{"n_layer": 12, "d_model": 768, "n_head": 6, "n_kv_head": 1, "head_dim": 128, "d_mlp": 3072, "vocab_size": 8192, "activation": "relu", "norm": "layernorm", "norm_place": "pre", "norm_eps": 1e-05, "positions": "rope", "rope_base": 10000.0, "rope_fraction": 1.0, "qk_norm": false, "attn_scale": 0.0884, "bias": "none", "tie_embeddings": true, "parallel_block": true, "init": "normal", "init_std_qkv": 0.0153, "init_std_o": 0.0, "init_std_up": 0.0153, "init_std_down": 0.0, "optimizer": "muon", "lr": 0.000897, "lr_mult_o": 3.0, "lr_mult_down": 3.0, "beta1": 0.9, "lr_head": 0.00357, "grad_clip": 0.5, "warmup_steps": 200, "schedule": "wsd", "decay_fraction": 0.734, "decay_shape": "linear", "final_lr_fraction": 0.1, "batch_tokens": 65536, "seq_len": 1024, "doc_mask": true, "train_tokens": 635400000, "steps": 9696, "dataset": "wikipedia_en"}
Each number is 128 + 32 x the weight over its row's rms, rounded and kept within 0 to 255. Layers, rows and columns count from 0. The size above them is the row's rms in percent of the matrix's.

# layer 3 MLP up, 3072x768, rms 0.0336, rows 1428-1480, columns 576-639
size [ 90  96 103 103  86 104 105  99  90  89  94 104 109 103 118  96 102 102 100 109  82 110  95  90 101  98  88 107 100 122  90  93 104 101  99  86  89  90  95 100 116  96 108 102 101 102 105  95 101  97  87 101  94]
[[169 140 129  86 143 163  95 146 125 115 152 125 132 118 152  84 137 137  73 130 179  78 168  96 139 101 137 120 130 158 123 164 134  86 154 101 157  60 128 166  77  86 191 140 104  96 116 102 150 147 143 106  81 102 176 126  57  98 160 121 152 201 115 100]
 [116  81 178 123 100 136 116 140  73 155 113 178 164 144 129 130 127 140  87  93 170 102 145 181  71 141  71 119 157 186  62 101 150 130 133 131 101 114 137 133 107 134 125 138 125  99 154 158 140 122 138 101 101 149 139 117 134 159 103 146  96 143 140 125]
 [146  90 136 110 202 100 125 140 100  94 153 134 207 127 112 155  86 139  93 110  89 127 143 139  35 141 129 135 101 167 121 138 121 114 130 139 120 170 111 158 158 112 115 102 152  95 130 100 119 126 151 114  83 153 135 146 194 154 136 164 117 137 110 137]
 [142 153 150 166 112 188 159  85 191 150 119  75 168 150 136 129 116 121 140 146 168 149  59 100 131 137 141  69 159 191 155 161  79 155 119 171 159 190  89 136 177  91 118 184 187 107  88  79 181 141  61 117 163 101 146 123 101 115 153 157 194 118 147 126]
 [114  97 108 116 143 158 175 109 102  45 103 141 143 140 154 137 186 118 153 147 116 131 141  84 105 150 117 145 151 159 108 104 105 106  84 100 155 100 141  95 158 183 135 187 174 107 124 152 127 159 124 145 152  88 139 157 157  75 176 105  95 237 176 182]
 [154 104 161 225 155 159  83 133  96 118 103 197 161 173  82 150 117 129  87 133 115 101 126 127 154  91 119  57 104  94 153 153 115 131 151  89 124 167 142 154 129  92 101 157 157 148 148 167 146 116  96 153 124 104  74 157 105 103 144 129 138 124 143 129]
 [132 121 104  82 150  69 150 100 166  74 134 139 168 129 123 162 143 178  97 177 144 151 169 133 143 151  99 150 107 175 178 135 129 109 105 131 119 159 118 100 160 114 140 119 159 132 135 172 167 157 171 177 116  98 138 120 146 127 119 142  66 112 103 115]
 [ 91  81 171  65 176 120  80 130 138 138 174  96 120  95 190 174 184 158 121 141  60 122 119 123 145 138 114  84 209 142 110 119 123 117 117 128  49 117  87 177  74 154 139 199 121 158 110 133 176 112  82 119 147  92 146 147 121 171 116 137 124 132  63  60]
 [139 148 213 201 186 156 167  86 115 125 154  92  94  66  84  98 130  91 180 119  83 153 178 110 158 112 120 151 142 112 145 131 163 140  81 105 146  87  95 131 154 182 101 143  62 148 116 124 208 134 129  68 110 115  89 155 111 160 112 184 149  68 115 101]
 [ 76 102 147 108 128 196  58 104 110  91 127 162 130 128  94 150  79 162  99 101 138 175 116 104  66 112  89  85 148 124  99 163 169 150  45 169 107  87 142 155 182  93 142 122 117 147 124 121 130 126 110 142 133 141 154 108  71  70 162 145  93 128 130 122]
 [109  85 137 122 121 133  79 103 119 141  94 100  86  84 205  70 120 172  80  81 173 106 161 179 141 136  86 170 114 154 158 149 122 167 170  80 128  80 129 106  69 202 132 173 104 206 119 119 192 156 121 147  77 100 164 129 113  99 148 100 137 107 164 153]
 [185  97 130 149 108 125 175 107  99  92 187 123 150 103 149 126 120 132 125 122 113 157  92  99 157 144 135 116 173 141 115 121  27 133  58 107 118 122 134 108  81 127 109  48 113  94 131 110 166 104 150 130  83  91 121 159 209 166  77 123 130 158 108 163]
 [108  96 140 140  99 152 149  80 133 127 114 125 204  69  42 146  78 114  85 113 136 173 171 105 126 140 112 118  97 150 125 107 152  94 152 126 102 168 126  74  92 161 133 154 154 115  80 117 136 176  96  56 101 173 194 188 112 146  68 127 103 129 141 148]
 [114 112 168  73  95  98 114 147 141 165 143 102 122 100  83  75 101  85 148 140 144 174 171 135 164 166 132  73  79 160 164  93 112 120  81  62 124 156 181  53 146 144 152  48 155 142 100 126 133 105 123 113 138 235 100 136 145 152 163 139  98  83 102 113]
 [133  88 102 181 149 144  72 134 117 112 170 170 125 170 164 145  72  45 124 148 136  75 167 103 115  54 102  88 165 117  81 109  67 144 160 103 169  97 116 166  72 118 161 116  19  78 136 137 120 118 232 131 111  74 122 113 123  46 173 122 120 180 131 167]
 [ 64 146 108 153  75 179 121 137 124 102 101 103 117 167 155 131 149 109 155 154  68 135 154 144  88 175 104 110  70 184 118 172 128 136 151 156 106 131 101  68 134 148 114 157 115 164  76  61 112 137 157 103 193 169 134 136  87 168 152 128 112 175 147 116]
 [ 87 167 153 113  81 178 174 121 113  97 113  68 132 156 167 106  76 151 132 105  82 190  98  98 130 122 135 161 135  82 155  87  91 122  97 116 153 154 157 186 158 181  55  86 127 171 150 123  88 106 160 111 181 132  88 129 104 153 173 134 178 173  86 115]
 [ 91  83  92 153  90 136 125  83 162 107 165 158 162 150 122  37 110 130  76 108 151 154  96  82 129  85 114 202 121 157 134 103 103 155 126 130 139 125 125  87 216 105 151 120 104 108 116 141 101 126 124 138 192 159 156 152 129 191 134 138 165 114 138 133]
 [156 119 117 167 127 101 153 141  98 111 135 178 109 177 164 164 108 135 148 122 182 101 150 129 130  97 160 187 114 127 114 137  99 146 187 163 111 167 147 159  85 103  63 137 100 164  97 118 163 165 149  81 145  98  97 119 176 176 145 180 110 103 135 156]
 [106 163 144 112 123 100 154 103 170 124 134 142 157 145 173 191 112  89 140 130 179 192 154 157 162 133 121 176  86 164 152 147 135 123 114 141 128 192 182 186  75 153 132 106  97 139 139 106  94  90 127  88  99 129 101 140 151  92 119 154 158 183 127 107]
 [ 75  62 103 106 179 126  93 140 112 117 158 131 188  74 173 131 132 112 195 104  59 122 131 158 115 136 132 133  97 105 159 124 102 163  80 141  93  81 154 118 123 101 123  84 114 105 164 183  97 107 140 105  92  84 137 154 157 110 107 136 130  73 134 108]
 [ 80 158 110 196 107 130 149 121 122 123 123 141 147 124  89 106 147 100 163 126 120 155 139 105 171 125  92 130 169 157 136 115 103 179 132 156 173 153  99  88 137 139  88 128 154 102 159 124 104 126 109  94  81  56 127 133 142  97 111 122 122  78  94 120]
 [125  98 184 114 149 117 172 141  82 154 194 145 136 102 137 159 103 141 138 108 121 170 115 158 165 138 106  91 195 111 144 118 116  58 130 142 157 123 191 134 156 137 127  70  64 176  98 136 199 192 112  90  47 110 133  56 154 124 125 109 101 138 143 124]
 [168 100 149 153 156 154 171  68 140 138 143 142  70 166 132 108  72 113 138 133  60 141 128 160  87 168  99 100 157 166 168  67  85 136 151  91 151 134 113 150 138 149 136 110 151  88 197 120 118 181 147 151  93 120 174 126 151 147  59 108 110 147 124 127]
 [120 102 112 105 157 134 192 164 189 122 167 103 146 123 161 141 135 113 104 144 147 144 146 139 140 139 171 102 114 174 130 124  90 142 172 148 159 145 116 182 133 112 119 148 196 128 158 167 123  49  81 139 125 133 109 128 164 156 112 143  46 113 122 114]
 [156 169 180 137 132 132 152 179 107 144 153 130 108 140 148 121  49 148 144 154  47 202 124 124 109 136  84 146 118 134 122 211  91 114 112 177 129 153  53 121 110 136  99  90  67 159  90 121 180  57 135 205  87 159 112 138 153 114 143 199 105 117  91 136]
 [109 124 168 122 153  79 123 206 170 100  98 125 106 141 156  46 127 101 147 111 144 113 136 110  87  84  53 157 113 135 165  96 193  67 145  90  93  73  86 148 101 138 133 152 181 130  85 132 120 120 156 101 111 138 139 160 162  95 166 121 173 117 160 110]
 [204 140 133 162  81 105 123 115 108 116 113 120 134 138 176 119 107 104 116 145 196 150  83 120 107 140  75  77 146 122  99 111 168  99 173 134 151 136 147 160 136 120 183 197  99 125 146 168  91  91 133 144  88 180 143 137 111  66 133 140 127 151 167 150]
 [109 146 157 161  75 164 150 124 128  75  92 112 172 161  82 123 128 117 122 161 122 129 152  89 118 123  47 201 108 197 119 145  92 119 148  73 176 182  91 110 120 147 121 119 105 192 165  87 133 153  73 129  91 154  89 138 139  94 123 134  79 168  69 121]
 [131 124 119 125 178  75 103 149 111 163 125 124 162 123 147 106  72 144 155 120 157 116 101 168 143 132  58 136  96 123  93 101 125 100 198 114  94 160 142 190  81 137 122 116 158  78 197 104 150 150  92 140 153  87  91 114 111 128 149  79 103 156 109 139]
 [ 89 123 143 117  87 104 128 205  84 155 108  88 188 146  97 144 113 116  34 141 126 160 146 135 130 187 155  71 169 118 115 116 130 124 160 126 140 155  89 120 123 142 185 140 106  86 124 175 184 125 118 154 177 148  74 173 140 122 109 112  85 189 104 124]
 [164 156 138  86  91 164 106 112 131 152 131 168 104  90  87 170 170  86  97 122 127 121 112 134 153  69  94  72 149 150 107 164 118 156 144 137 154  89 131 158 150 149 116 161  74 149 133 136 155 201 143 143 126 100 143 122 205 101 119 118 153 133  99 136]
 [121 102 145 193 136  71 122 164 157 144 105 145 138 159 124 125 172 154  96 108 191 184 155  51 133 177 138 110 151  87 145 102 135 122 156  98 123 135 137  94 110 128 109 110 123 156  89  93  62 112 142 151 161 101 142 146 119 115 156 187 168 112 104 136]
 [ 88  94  48  93 185 109 115 115 176 149 158 173 135 143 153 172 114  82 136 111 110  91 120  70  86 132 137 232 152 164 115 127 160 104 124 146 145 159 116  84  83 149 105 162 142 152 108 128 144 173 164  97 113 109 128  98 142 148  68 166 144  96 182 147]
 [131  93 157 136  84 138  78 115  66 110 175 179  94 167 101 142 131 106 174 106  37 122 114  98 108 181  73 111 140 140 145 135 122 150 147 183  78 187  97 146 160 133 121 137 188 150 111 131  84 125 156 107 119  84 131 107 201 103 126 155 132  83 138  95]
 [120 127 176 154 161 122 147 184 154  70  69 140 170  80  74 126 148 149 136 122 160 175  96 116  92 104 175 121  61 130 136 159 130 121 106 131 139 124 124  88 148 181 136 158 109 128 142 185 131 121 167 195 101 143 177 149 137  84  98 108 146 154  98 136]
 [137 204 145  86 143 145 184 143 112 125 157  92 186 162 164 113 122  91  99 142 137 129 131 145 132 113 116  66  90 136 135 142 103 109 152  97 161  76 107 161  72 126 112 143 164 156  94 159 123  71 113 106 167 100 158 127 148 126 126 151 113  78  96 133]
 [155 180 176 117 157 112 147 140 153 133 110 142 124 177 104 164 110 144 137 117  65 139 179 143 151  92 148  99  75 147 127 112 125 125 152 128 115  55 150 141 199 203 108  98 134 118 122 116 147 178  76 124 114 152  76 106 125 144 145 150 175 127 149 111]
 [153 193 170 160 148 105  64  71 126 129  93 175 149 136 179  96 119 104 123 128  42 135 159 113 146 147 133 114 140 129 151 107  90 123 129 108 137 124 126 110 119 140 124  92 109  73 151 174 114 140 137 167  87 127 146 114 143 153  96  82 142 116 154 153]
 [136 124 141 128  93  86  78  98  88  98 155 143 103 113 137 164 157 127 135 123  91 155 109 159 136 125  98  90 144 140  94 120 103 162 131 111 162 123  96 132 128 124 129 133 169  84 124 108  97 127 109 141  89 112 149 104 146 131 108 165 129 151 100 173]
 [143 116 183  73 111  98 106  92 107 117 187 115 106 133 127 172  98  67 132 158 169 104 126 119 141 120 176 180 118 124 108  89 162 128 127 122 105 129 136 137 129  94 124 149 133  86 228 131 148 151 123 116 183 126 121 127 154 145  98 110 121 154 126 170]
 [180 141  87  69 137 165 107 118 164 143 143 128 121 121  85 124 159 105 143  63  91 121 154 158 115 124 155 142 136 156 119 130 160 138 112 103 179 172 146 171 106 156 103 167 150  89 123 151  84  87 109 129 133 129 155  32 129 131 103 151 137  84 157  99]
 [159 134  60 144 151 149 109 118 124 129 109 146 183 141  95  83 175  93 151 101 100 172 125 136 121 104 157  58 132 119  88 100 145 116 131 149  98  56 171 153 138 123 157 189 128 151 115 164 141 112 109 140  94  97 154 173  97 140 148 128 111 152  89 105]
 [106 142 172 126 123 186  78 155 149  98 105 165 137 124 170 108 107  97 114 235 150  62 121 113 127 118 100 108 134 174  53  83 105 145 118 112 128 134 124 113 120 147 111  91 142 151  90  98  95 101 113  94  67 158 117 117 112 152  66 110 156 126 143  69]
 [ 88 140 125 130 150 153  90 148 120 112 154 140 158 116 129  82 118 156 104  67 148  91 107 142 171 176 120 117 138 155 100  77 167 175 131 111  98 141  89  99 108  92 139 113 107 120 117 168 135  68  84 135 164 138 179 108 111 123 132  49 107 170 147 136]
 [125 100  60 119 159 104 144 137 105  96 152 144 118 152 122 142 124  95 139 115 158  82 132 130 120 114 152 106  87 156 100 104  96 152 100 108  69 110 106  66 151 153 141 148 129 158  75 133 189 129 111 156 120 124 156 145 137 131 113  87 220 141 131 101]
 [116 169 188 155 120 116 119 108 115 199 108  89 124 198 120 115 145 159 138 148 122  66 186  53 134  48 150 160 143  86 137 114 122 155  61 103 133 107 100  99  80 102  99 118 101 114 108 174 108 142 169 132  58  73 111 157 162 119 158 122  71  91 147 101]
 [108 137 138 162 167  44 121 114 193  74 104 127 132 126  34 153  97 123 125  81 128  80 149 220 106  91 173 138 167 126 157 152 143 111 129 150 166 148 102 153 166 184  79 118 142  98 120 119 128  99 164 133 146 106  92 105  66 139 136 140  44 115  61  69]
 [132 153 135 175 120 156 156 141 121 126 152 139 161  85 108 135 116 151 135 141 140 182  70 144 152  63 100 129  81  85  90 122  51 182 113 131  66  73 191 122 101 169 160 115  77  84  90  77 100 135 163 153 213 158 133 160 119 102 137 131 138 117 161 153]
 [ 58 167 149 134  81 100 157 109 162 136 158 156 163 158  57 104 136 123 123 186 132 133 184 123 117  75 178 146 132 159 228 142 179 114 127 132 168 138 104 148 114 125 150 150 140 130 107 114 118 105 136 112 112 140 143  94 113 155  64 149 119 169 132 183]
 [140 143 138 141 129 145 130 129 159 161 139 165 164 164 105 164 151  91 134 131 136 160 123 115 155 112 118 150 191 159 114 133 138 149 117 124 190 156 117  74  96 126 192 154 108 125 123  68 171  95 142 119  65 110 135 179 108  93 170 122 130 193  82 156]
 [116 150 184  97  97 150 142 126 101 116 151  95  99 114  79  67 144 131 130 163  77 191 120 181 127 115 138 105  90 118 145 115 172 140 124 105 134 162 112 171 122 109 139 160  97 121 126 143 137 144 157 121 186 101 173  96 167 138  96  41 116 115 143 124]
 [136 114  86  97 159 139 125 142 116 173 119 111 123 110 140 171  88 163  96 121 130 170 106 161 127 103 168 114  84 108 114  63 158 120 141 161 117 138 118 157 124 153 112 109  75 124 156 142  73 147  84 135 136 145 131 128 145 110 103 178 134 138 171 126]]
# layer 3 MLP down (transposed), 3072x768, rms 0.102, rows 1428-1479, columns 576-639
size [ 92  98 101  93  94 106 103  99  89  90  96  99 114 100 110  98  99  98 102 113  92 104  99  88 103  98  88 105 102 113  94  96 100  99  96  80  87  96  99 108 107  97  96 100 107  99  97  97  97  97  91  99]
[[145 100 146 165 112 115 134 137 108 119  71 125 102  74  77 151 128 116  95 125 124 154 151  93 113 146 106  86 114  84 114 121 132 143 165 142 135 121 120 139 136 129  91 106  59  61 167 130  85 133  88 103 135  92  80 185 140 117 108 170 178  83 133  85]
 [ 97 114  68 145 172 145 155 154 119 152  46 103 110 177 106 113 116 158 129 121 123  93 116 116 127 147 128 177 127 168 115 143 115 153 129 157 114  98 134 125 183  71 117 143 171  78 107 135 138 132 162 119 128 132 116 126 111 120 156 120 100  77 138 164]
 [125 117 173 121 144 103 112 145  97 101 154 109  80 158 142 125 111 101 155 113 133 182  57 133 174 128 140 124 116 109 121 134 136 148 115 107 163 149 114  86 194 156 134 127 102 116 153 159 139  76 133 102 118 121 117 146 108 158  98 153 111 146 173  86]
 [142 106 132  87 164 117 147 114  81  85  97 126 191  97  84 140 107 119 182 146  78 112 167 179 105 122 126 213 150 144 108 111  99  99 104 105 116 153 120 134 119 157  84 118 123  86 186 154 101 144 119 113  84 117 106  60 162 145 148 112 168 137  82 140]
 [117  99 125 154 164 135 113  98 111  44 154 158  98 149 146 170 134  84 150 103 112 105  96 113  73 128 152  69 110  57 138 121 142 129 111 158 140 131 158 161 121 169 115 116 165 165 131 112 116 153 118 140  82  67 114 103  69  99 160 178  86 139 159 117]
 [ 67 151 170 134 160 125 175 193 131 133  75 124 124 100 135 107  72 180 166 122  85  83 125 150  56 134 154 165 117 130 118 145 110 123  56 145 140  86 136 153 171 132 131  95 122 120 108 194 154 100  95 189 165 161 190 127 111 112  83 142 178 165 106 160]
 [116 129 154  71 121 155 155 142 102 167 166 130 203 163 111  78 103  54 125 103 193 178 147 133 120 119 127 163 113 100  73 123 131  91 138 207 115 126 111  96 111 120 155  92 117 186 161 141 151  88  59 158 205 105 172 160 126 126 103 121 142 153  64 212]
 [102 166 132 122 161  57 152  93 100 106 174 116 121  96  91  98  96 115 104 144 159 141 141 141 106 174  66 139 147 125  74 139 112 131 113 143 114 135 140 139 184 177 128 132 110 142  91 160  76 119 145 179  83  93 147 121  96  93  51 114 181 114 117 115]
 [140 152 205  80 141 157 151 145 110 121 124 126 130 103 117 125 175 164 117 143 151 136 105 114 129 107  64 112 142 137 146 133 151 148 148 133 100 126 155 140 166 128 122 145 114  65 111  63 143 143 135 121 121 134 129 172  85 165  84 117 152 177 156 121]
 [163 153 140 108 167 105 128 115 131 176 166 141 107  80 119 132  99 182 130 152 156 119  90 130 168 131  99 130 131 106 152 125 139 119 145 108 123  77 111 161 121 165 142 123 144 144 141 125 115 150 107 145  99 165  98 125 130 218 124 140 143 130 120 152]
 [142 206 134 151 147 158 146 150 145 127 141 176  79 127 120 176 145 172 103 130 174 175 124 134  58 138 158  74 123 167 168  62  94 153 139 158 118 158  88  90  85  76 128 143 141 143 139 121 122 105 175 115 124 144  85 118  99 103 165  97 183  79 106  88]
 [ 73  91 115 150 120 156  91  92 129 199 106 160 154 106  56 129 149 130 121 167 127  67 147 156  64 147 102 116 142 116 168 164 112 152 132 127 129  98 180 157 113 106 122 163 149 141 149 130 129 128 100 185 107 101 161  77 105 118  80 170 111 121 132 127]
 [165 170 161 113 117 127 123 147 112 141 105 135  77  88 152  89 109 191  55 157 187 109  92 141 121 141 118 105 146 127  96 153 123 145 138 117 177 140 144 130 132 153  98 144 130 160 154 151 120 117 108 186  92 106 151 133 131 129 129 140  73 155  82 104]
 [151 169 174 170 125  91 151 104 111 125 156  93 141 132 109 116 122 125  94  46 149  63  95 112 138 109 103  89  95 167 126 107 146 119  78 136 125 181 110 161  87  90 150  61 117 162 137 150 133 160 161  84 132 144 161 163 141 143 121 133 150 141 125 100]
 [205 162  96  68 184 145 103 118 110 148 125 116 163 147 181 110 175  79  93 171 175 106 149 211 118 124 168 103 132 101 149 187 157 105 102 165  84  94 130 148 144 150 121  93 102  75 138 105  97 169  61  94 151 129 123 149 130  90 154  41 113 146 161 141]
 [126 174 119  73  92  84 178  97 139 131 206  90 173  87 130 143  67 126 102 142 193  99 112 103 152 150 116 107 226 111 136 140 110 112 149 178  84 143 169 122 133 157  71 141 139 124 129 123 132 166 127 129 170  65 123  59 158 167 134 156  95  77  88 212]
 [169 152 140 161 110 110 114 154 108  60 129  92 150 160  82 141 152  52 102 105 144 124 130 151  80 152 175 131 101 140 117 161 150 149  92 126 133 108 157 132 139 112 179  75 124 150 121 143 134 160 125 154 109 123 145 185 129 135  59  86 141 142 124 191]
 [125  96  97  96 154 130  96 126 167 119 153 151 149 111  96 151 134  61 119 149 124 122 124 123 175 129 110 107 150 138  93  84 160 158  88 115 137 158 177 113 153 142 133 168 115 116 132 113  70 130 172 124  87 110 116 150 178 125  94 128 140 123  90 125]
 [156 169  96 175 179  75 116 140 114 163 203 169  66 106 135 118 108  82 168 105  64  84 130 116 153  80 224  76 116 108 160  95 136 111 157 122 147 209  85 102 147 116 142  86 114 166 153 146 108 167 112  81 172 153 119 132 122 145 154 171  84 137  66 108]
 [136 120 158 140 161 109 134  90 102 148 143 128  70 128 129 132 207  45  93 125 116  84 146 118 127 124 131 155 137 189 115 107 103 149 104 120 175  83 151  94  99 157 127 180 116 125 104 120 154 114 112 169 106 163  78 126 119 157 103 164 107  89  71 221]
 [149 124 109 165 118 131 203 127  81 108 119  82 118 121  94  63 152 141 121 116 129 144 160 155 190  36 139 104 102 147  50 127 201 129 123 123 159 142 145 184  52 135 109 180 108 180  84 124  93 103  99 182 117 133 124  97 126 106 114 121  81  81 133 186]
 [132  94 154 151 164  56  91 188 145 131 151 109 146  89 152 147 117  96  48  85 107  61 155 160  66 140  78 173 113 135 149 195 120 105 136  68 133 143 116 108  93 114 150 125  86  94  94  88 119 170 159 159  88 158 130 137 112 130 111 150 156 143 156 110]
 [124 103 197 112  86 110  98 167  48 112 133 146 111 132 119 143  99 115 123 106 102 116 134 118 142 165 125 105  98 192 113 151 100 227 152 105 113  91  69  90  62 163 164 141 126 180  92 112  63  76  89 138 131  77 128 116 169 111 116 152 210 132 145 115]
 [155 128 153 148  91 174 103 103 126  74  92 171 141 119 180 100 111 152 176 167 100 187 111 110 119 143  94 152 172 112 129 130 204  73 137 167 130  95  74  92 132  97  62 146 164 177 131 184 125 120 169 109 185 108 142 204 148 102 138 160  81 121 186 158]
 [138  66 220 189  87 121 157 117 146 118 155 160 122 140 125 149 150 153 152  80  97 145 105 190 132 190 134 122  98 174 171  92 163 120 121 135 112 164 103 132 125 151 138 106 116  79  98  95  97 144 128 112 126 130 144 148 129 100 153  88 123 131  62 104]
 [ 95 107  63 136 102 121 106 156  95 132 160  73 173 157 130 118 114 126 128  97 162 108 146  78 169 114 102 148 136  70 180 157 147 106 105 138 150 127 181 158 120 159 121  85 212 166 134 125 102  93 157 121 165 107 138 178  82 181 135  63  76 134 133 128]
 [144 187  89 102 123 198 119 135 133 124 161 130  91 126 135 166 134 106 162 183  36 136  99  78  99 135 166 121 113 156 167 127  98 140  99 135 123 124 110 134 152 113 137 192 152 132 155 141  95 199 146  73 182 136 137 172 164 100 178 122 137 151 107 154]
 [140 146 141 107 106 106  74 153  96 111 175 121 120 157 119 204 141 135  93 134 133 140 154 136 129 132 128  77 172  93 146 174 135 149 118 156 159 204 132 101 178 210  98 117 158 118 155 156 148 141 123 139 105  92  91 172  84 111 137 165 144 177 170  97]
 [ 78  37 110 136 154 198 119 115 111 109 147  89 196  98 107 152 134 106  43 152 113 130 138 164 123 132 100 167 121 133 150  95 149 123 127 140  71 123 167 101 116 138 131 144 154  99 142 121 121 138 123 163 154 176 136 157 142 125 107 129  91 105 104 120]
 [190 163  97 128 114  90 143 131 168 195  73 156 131 126 120 116 127 139 142 123 148 177 156 137 160 137  95 186 139 142  72 118 150 156 137  69 148 187 138 158 141 113 178 152 143 196 125 134 169 119 118 144  98 170  87 135 130 122 159 132  49 100 118  88]
 [126 136 131 142  26 111 113  86  99 120  79 188 109 158 118 118 130 118 138 112 138 140 132 138 150 134 110 120 140 112 125 109 140 151 137 125 116  74 143 121  95 123  81 132 182 113 171 143 119 102 137 157 106 142 127 123  69 183  85  71 132  66 150 106]
 [149 101 198 151 127 145  59  96 141 108 176 168 102 179 171 101  92 121 146  82 121 126 147 110  92  37 128 153 126 125 173 111 129  65 173 159 173 119 150 146 167  70 178 101 136 141 113 152 145  86 140  96  63 116 129 125 147 129 116 194 153 113 155  65]
 [ 67  71  44  69  95 130 128  97 117  78 107 167 137 112 182 112 141 133 146 136 130 184  83 188 176 124 139 143 120 145 104 109  77 101  94 102  81 118 104 115 120 104 189 119  50 100 139 135 102 146  94 155 102 116 112  88 197 121 111 157 103 127 127 161]
 [138 136 112 127  47 178 123 140 127 118 121 137 110 217 141  83 133 151 112  85 185 103 111 136 109 176 119 131 193 118  96 124  73 146 156  52  96 173 139 136  99 125 128  79 136 100 129 161 148 107 116 106 129 140 116 105 152  80 175 133 188 114  98 181]
 [111 135  82 157 135 130 118 146 159 146 146 119 160 142  88 171 162 159 142 122 221 123 157  99 205  36 120 170 155 115 116 128 149 144 154 114  83 136  91  65 148 118 142 142 118 135 135 109 135  97  90  92 103  50 148  87  75 161  64 161 135 169 149  83]
 [119 141 178 127  73  86 142 109 150 133 144 109 131 136 128 105 157 114 150  91 132 119 128 132 129 158 147 131 157  98 129 146 203 149 116 129 151  90 137  74 150 141  70  87 104  95 152 146 125 157 166  91 165 138 115 115 153 106 128 130 120 165 130 156]
 [166  67  77 156 107  63 105 162 103 124 124 118  94  85 122 191  98 152 165 120 132 137 175  90 168 199  97 121  66 162 119 144 140  91  76 115 131 136 138 107 130 115 151 117 126 131 119  99 129 112  68  81 154 137 151 151 166  74 132 155 138 134 135  98]
 [103 133 149 117 152 146 112  87 145 179 133 153 121 142 130 111  53 205  69 173 105 127 162 128 146 173 131 139 101 170 141 157 141 135 159 173 108 117 167 138 119 115 155 121 173  97 138 100 134 107  85  94 145 114 140 171 138 145 149 121 150  90  59 160]
 [140 136 110 202 103 131 165  85 118 174  79 154 125  78 149 156 135 120 106  68 132 111 156 103 135  67 137  90 122  85 153 145 133  84  83 118 145 153 143 181 126 132 121 149 135 146 135 169 134 108 133 158 123 113 116 115 146 138 119 223  92 174  88  94]
 [102 137 125 162 148  87  58 163 113 163 101 119 121 147  69 173 118 126  76 131 129 123  98 135  97 142 103 137  75 118 148 139 143 113 181 130 125 125 148  98 110  93 154 149 127 142 135  99  96  92 134 110 134 145 131  75  69 127 108 113 132 123  83 101]
 [124 117 108 111  55 172 127 168 171 111 136 136 121 116  62 146 145 172  92 149 113 107  73  99  99 126  83  82  91 166 153 146 132 164 117  62 110 107 147  67 125 146 163 105 138 136 119 144 110 131 138 131 151 131 179 142 165 149 132 104 121 179 142 116]
 [141  58 114 143 118 101 177 125  85  84 116 175 134 131 135 102 137 102 190 172 113 143 146 140 144 150  96 124 135 122 110 114 121  58 174 114 127 160 181 112 123 135 155 165  88 132 162 149 106 125 181 136 157  60 100 139 103 123 117 124 125 110 139 170]
 [ 65 163 129 156 109 151  88 121 126 118 163 111 165  93 128 180  90  93 144 129  89  98 103 119 141 125  74 170 157 119 152 115 119 131 171 133 147 175  96  72 151 157 110 112  98 139 136  65 143 118 116  59 105 147 159 106 181 100  83  83 136 110 107  98]
 [121 127 126 178 163 146 168 166 101 147 147 133 176 106 100 115 148 119 162  79 167  89  71 152 111 107 113  75 113  93 119  67 160 161 169  91 112 114 117 129 147 136 113  97 112  97 130 171 109 167 101 120 103 160 120 154 130 100  87 220 112 108 101 105]
 [166 126 157 150 151 147  93 106  48 117 128 144  79  97 145  81 142 111 142 144 190  77 109 147 103 118 140 115 183 129 143 182  98 117 159 160 162 136  94 129 108 122  96 143 134 144 107 133 103 119 121  34  61 127 154 113 135  92 145  89 163  55 161 151]
 [122 125 105 200 139 180 123 119 161 124  57 127 119 102 160 129 149 153 110  52 108 154 190 126 118 149 135 128 104 106 152 118  74 152 134  45 191 150 136 123 186 151 109 144 166 145 132 132 152 123 118 159 145  97 118 172  95 171  22 139 152  96 137 107]
 [ 91 138 127 113 124  58 149 167 128 134 152 126 124  90 103  76 125  84  93 150 102  69 101 135 155 170  60 156 120 146 107 140 157 143 158 159 108  95 107 118 145 110 138  94 178 118 121  59 142  66 141 124 133  84 127  60 115  80 157 165 163 121  68 131]
 [157 164 153 104  58 100 144  86 170  92 175  87 114 118 157 126  72  97 128 102 138 136  76  52  76 166  93 141 115 131  95 136 153 204  95 123 143 119 112 108 118 102 131  69 114  87 135 198 123 116  97 151 153 151 175  93 111 157 104 100 124 133  78  96]
 [185 115 140  89  83  95 114 130 120 183 123 168 137 131 150 123 126 144 142 134 132 116 148  58 127 167 188 104 182 149 136 115  75 121  79  79  95 139  90 147 169  58 138  76 134 137 118 116 145  73 100  83 126  99 139 106 154 149 123  82  79 135  83 207]
 [144 132 141 128  95 154  99  99 145 161 198  92 157 133 137 207 131 138 134 175 169 148 101 135 189  99 139 121 119 163 120  91 153 202 171 127 112 105  87 115 160 154 142 146 159 126 153 116 147 157 116 150 130 175 100 141  61  89  96 104 157  93 118 124]
 [104 142 112 134 115 128 121 192 154  73 123 160 136 173 122  98 155 139 103  69 125 136  45  74 126 108  99 162 142 143 102 196  68 117 190 142  83  77 137 115 104  93 180 109  62 150 128 119 122 107 105 103 105 168 199 141 135 146 116  71 103 134  95 137]
 [144 109 193 151  59 147 142 130 167 103 119  66  67 130 136 124 130 169 112 105 100 106 122 104 113 101 112 155 109  99 118 159 201 124 133  68 141  72 148 103 129 185 114 156 166 151 137 145 149 139 174 108 127 174  92 114 142  72 148 133 115 122 129 135]]